config.yaml
d_model: 512
n_head: 8
n_kv_head: 1
vocab_size: 16384
norm_place: "pre"
init_std_o: 0.00589
beta2: 0.95
weight_decay: 0.11
warmup_steps: 200
final_lr_fraction: 0.0
seq_len: 1024
Each number is 128 + 24 x the weight over its row's rms, rounded and kept within 0 to 255. Layers, rows and columns count from 0. Numbers have three digits each. The size before them is the row's rms in percent of the matrix's.

# layer 3 attention value, 64x512, rms 0.105, rows 0-63, columns 384-447
103:103138168128189132100130130128084136108168128123138150171114111139112149178103125119117129098180088114132139056132096134161149152119100118126152125167099132130137144140073134118116170143109162
102:124114135137146152136107128170135149109160090109144124107138129106177121089120102096138102091151147097088127112135154184136112114163135172086153163095133148143110196116106103110131147105148100
103:119173145129125111125096172111152132171111097130167125080130116119106139126132109152126150119122072101171121132116118140095135098148137157086132117120119153154140136160122112163115127190086146
101:121121127103122146106134113113097130127101089165098146132144123093096111109093128125114138177134131119123145121139144113129114166130173109152107124123136070164118109128126168142168101116109130
100:118163151127100063157135143119169151155123120145102114129127108102110125112141111101147164130139104137137138130167103098124138097168140142092096147118127114130157151106148119108124155134157123
098:090161075115124129105135131130149079149091106144173157137123128123120164120153104144105117123147079106100137140124082149099169156117151158107157132132122091142159152149129149163136127149117159
103:139129165141133109112137145164092102125164127092116123108102128106103146130102148115127144156109154151136158120073159144111130161132116143079114113154062131102119139127097107107129155175145128
100:111154136178113121113108153104148118133114079143142102127151165159110084099125112130167136096135138155113124137125123135107126152141114089112109113159128087149159155140132116088113080153137110
101:154111116114141130124139163105150075115176128103133143128138110153133142128158143128092171097120136146161099166137109143114103121133126063153143109160110158127119129126097141132119134118091135
097:097102124128111144126130183108158101113141123112092152105083121156156117134128100155088105133123131139136103154115104148122125137121150174149118151091114081116139123152142114129118107171110158
100:160091121119137164077088115134165139155110110132106132103128140126144112108145121092108127131178114133144092143129113124164105155140115116103123089118116172170102155090161115110103153120084130
097:125116145100081112133128111106128155152114103150096163101086158137128106101092140128163120096123178127108168128127147130123107090106126137156111127143093160152110109093119124088121128094109128
098:144147135103146077144145156134096127097136133149150135133130128129143142068186111146145133112128135128110154125123129159145153119145169153171130159114144131156102093170115141105123113106143104
095:135111145128124058098130117125118109130120111129096142137111138145142142134088155132158100109114136158091146090144138152109111131138109126116124141142138098093103105121138124118154149099118165
102:109126107113134117150148132110128124120165160112082141083083154141139124131145129098139115151137108115116148126162133144125129124107114169114118134105151098131100125138142132122156145120106134
098:154158088114103137156112103117109157148125135138130126100188100134155141182125101151124140122149125106156120103106120150123124170089103168107149101171107181159155137144150123143157119138103117
104:124115113114139138081105141132116119112116096135130130105114088098138118120138089131108093122094141115183124116135147156167132115090109095122180116134087112125100138180126176118139157140130114
098:088113130182096137132108135119164139155117143127125133088104149102140154137088147132147119089087125168174150091084148116153125134127139168123147108151194090141122110155124091131106126110118126
100:139122137100125118164148165161122122133125160139146128128118111176135160119130120115133142124148134089138148103116116152124142162178138122117080115086168102151123151154110111100130104121149113
099:110114131150109143140120160147123138093113140141093167124125112175163107149152124130137094152125118169123100170145149157186165113109094138130138106105176124108140127118097140121074133109135128
097:150134127151135097098138102173135142139128159136092138134136110163123109094119131154144138124141126096109145110104176143077124161111126154164122115107121136120124147127106164119124127120106108
104:154128097162116112142110103109136168123111146150111137111120133120140128171165154111126082146117122132118130139144181097119142194174124135146106123152102108119137109155122115099149135189152138
098:124147145099103108120122097107121149114110148145147183087135122118123154166124123118186103141140128135124154094133149104130120145129145097133097115109128118137139115075082119130141105132091147
097:133101165144125115080169151124125132103149132161133168142149158123128188124134146157135113086091136098121157092146137146125144142177129115112118121098108132185131117120133099132179095186137151
104:140145112096155154115153182092139128135124133139092149158134146119117113137141124130136098146135106112134143110132151111135123101115096118148118120125138125132130125154066146129167119184117127
101:109161137125133131114125135098122151117119109103126118165097106141117153128142148111144132114164152150167096154092146164155167135088103173137139097142162143144099141068107150107131150145140108
097:162099103133127090106105193125149110160094160146149135132121147131111109106168147136170118146134132145128149123162166131120141120132132116095141094146100160109127089153107141155116101167134117
101:156131114136083141098127138080114139138153103135134109139118112114125136096126124091108132094122138153134131103121125140159047104091100117124096108145133094073092125122109166144125091177159124
103:122087124147119099133118112137130139124109170115116184076159114154119133148112152114108152130123134145127102122103155114110170141094155133106111084125103127101112159139150155128080134139134117
099:109102127154112100125188109079099148135106094127155098083138194135108088119090145132122137138154132100074124150179110127156132127126088103054144143133155109149167090119146121106111095117155134
098:138115077118122097106102129112106108157119087137154140134141128154130168144148133092097127107132080144115131164130100118140117125115146150160123120126124138159178111156133153103133105108130138
098:172077146096123097160149095136111125139134125120131146089138110113128147145108095124120162108107131157163154148165162117142134150134075103134099149092084158154136099131171170126133108117155145
100:123139143115156163117150130133152135118148083121160130121088137144129110155165155074094125121129124115154157139160120095119115113105093105156088129173149146149135165123151151121120092174158103
100:146169116116129080126144148119114131131152160150159128121075122130161092153094126103143105153117159128139151093126112138129119168175114108132126092103161115137146113092110137143145165123148107
101:125166154164149143116103093100113100106145122136123162116121137152190114093104145141125161098111128103121154116122138113129126115156112125102119118108102136076149111148128114148157106133120132
099:105154154158104126122128127137163179121132119155105145140118088142121120113142153159113115122107159154166139104067103118161155125100116143139133143109117142136151115095111146106085166097168120
095:159131123129133103119104116103147154123131149151137154146133151133151154150163172125112103137145122104128112127132120117120082125115130111119132112099090118130152121123118135103086167080126141
099:131098119157119118094117117121142123135120157123109086110131153141114152140105100158116098151118138127123097138118136110119124145111118122113133147129129100147129130176107134130162138138122146
099:113127087122183145117096119129126122147114105157085147121112134153099145095142107123117140149111110186134173099144138132087130165092118125135097147130065172126117153125122142139182160100136122
101:123131079126152122107110144099122153055095138137131115123181122122172161103123102135161120145145138125134139104126155118146165112121153113152150133177172132096088112100158125068080092124135124
100:155162121128111135132148158129177110115118161116201105152109072139068161133168176150146098112094129139093076126134116130079149118123141155111141111147128166155107106166167147170118116161137124
103:131155148095116148115128107154115107102117164130155123082172144115115162137135124158116123192066160101123139088120132093154148153112149076122107150128112138153099104124146100119116076111164105
100:163138129124148110121118156116119079139172142123085146134128135102100116104151134092118109141146127142080128126155161093158090107100115139124117124117124100132105110116112115129130136079106107
098:062155165151096115112122117184110103073144134134155085146087153086157136112095170156134099130140164154165130178152149146118133131111137147160179131108131117134089113116136128151077129105125147
096:144123166125114175097167121112166192087115118134154151156144123163138074145090108098160144135115139163166126146106154135125121140137110105128128140110084059151128115119143163130144102146102130
103:168104171147152143103111164102117128129128102142116143140099116102156133138129084131104103134143121124129130110138102113169117143142189109152145112146152150159153085168106122126136136113098169
099:130104119157107170120147130138109135120147116144110153169112138150128100076150121169126119175137113173159151143117111139092166134142097131130127125133103106108130132161155131130096113147134123
107:103085131133124166090145118129118147154147130105127124090123109145076074128116152135125100140128132105133134128090152123127170131152145161100087130144132113131157136063136137096152185114111139
099:161139086147132110162139169129097140126148157135128152091113099157167139080098137136113124139118140121173158165136140091145120109128130110134140119135089136123164127104141149119134126102141111
100:162117111079169114164151108084121141144117129116135124109126099129143116145119105084100140149088127141142150101168132153177159159135133142126118127157104112122169147141121155189133121154117119
097:144111132102126126130160115119155113169152127131173107167094162125098115124146113162103150164127127126106155087131129113151131130127101139146122141153115134132124157136146117119088122106087136
096:151109166129158149098119158116134117141096132150130117103153132130133168118105118117159126124179116170133106135124136115124114140128141104119149133105159123093142106140139127142121116099138163
101:093114169135128101145157128101139127125146142111176146070133125100135124143106125110139115114116119120101137123177127094115128110113086086130124151149137149134097125141093133096129176113112120
100:128178161181126114136136132124159116109129158157129132135158117138113114109151120148104116133133128102160165149129157149110137121116115133105094131128125109142125117114119168135157108062102150
103:107120139111114115114122111152124086175166141167144116121145144136118183163116136160126154136130138157128151164132114133114100148154136137152108150115141168114119096122123133097106166145140125
101:133128115123161150112194147163144108112166153140105149156167148133131141133119114134173117108125126172155121107087155107143128154121149132107092158145146157136136152122141108167102162148130118
102:108124122168104127130123139156125125118128135164087091109130143136077139126164152122118114174085174109142086121065136188168127137157089156156130156145154153156112079111122165126127130111152112
099:157162142128133162153127123126133167117132115116158148081111150074139121081121145142139169125136127175090084120134126164129141109137114144138118140133092128125108113113146109119165148110152081
100:132144137171164138129112135164129137124154134087124143110168086117142137128142128142163164167115125127122089114144126173161140137129108103095091096167108137106114104149094083149139158128157105
101:065147139120113093136112129110149132135106150122154128152103089095102140149137097128113106128058134127120156129136113121168104110113086093128092130137119189101057135083158125106131175101131108
099:168152114141128134139121154097108133099093116130149109140116166131071137156082133095094144130128154095146127137114145115120107155160079130096148137131194144145153114130150098110146144121091088
101:118138130118099139118128129099143159138156140088137142129086132108084115158133124156140163124190076131146139110104124073107158115109170102117102122101121116093135144150101116093160096121159094
101:090148121112109168151139135125086146096165071131100129144146159107158161181190152103166131167124112130126138155120129151116098139122130123127100120143161110092137149105113147154126127092129101
101:145136146151093126135124138130137157121117108131096120109092157092122159141126135171158107105139130093138077128129139143149137132149142130145145121146140161135169170094116144128170161151140128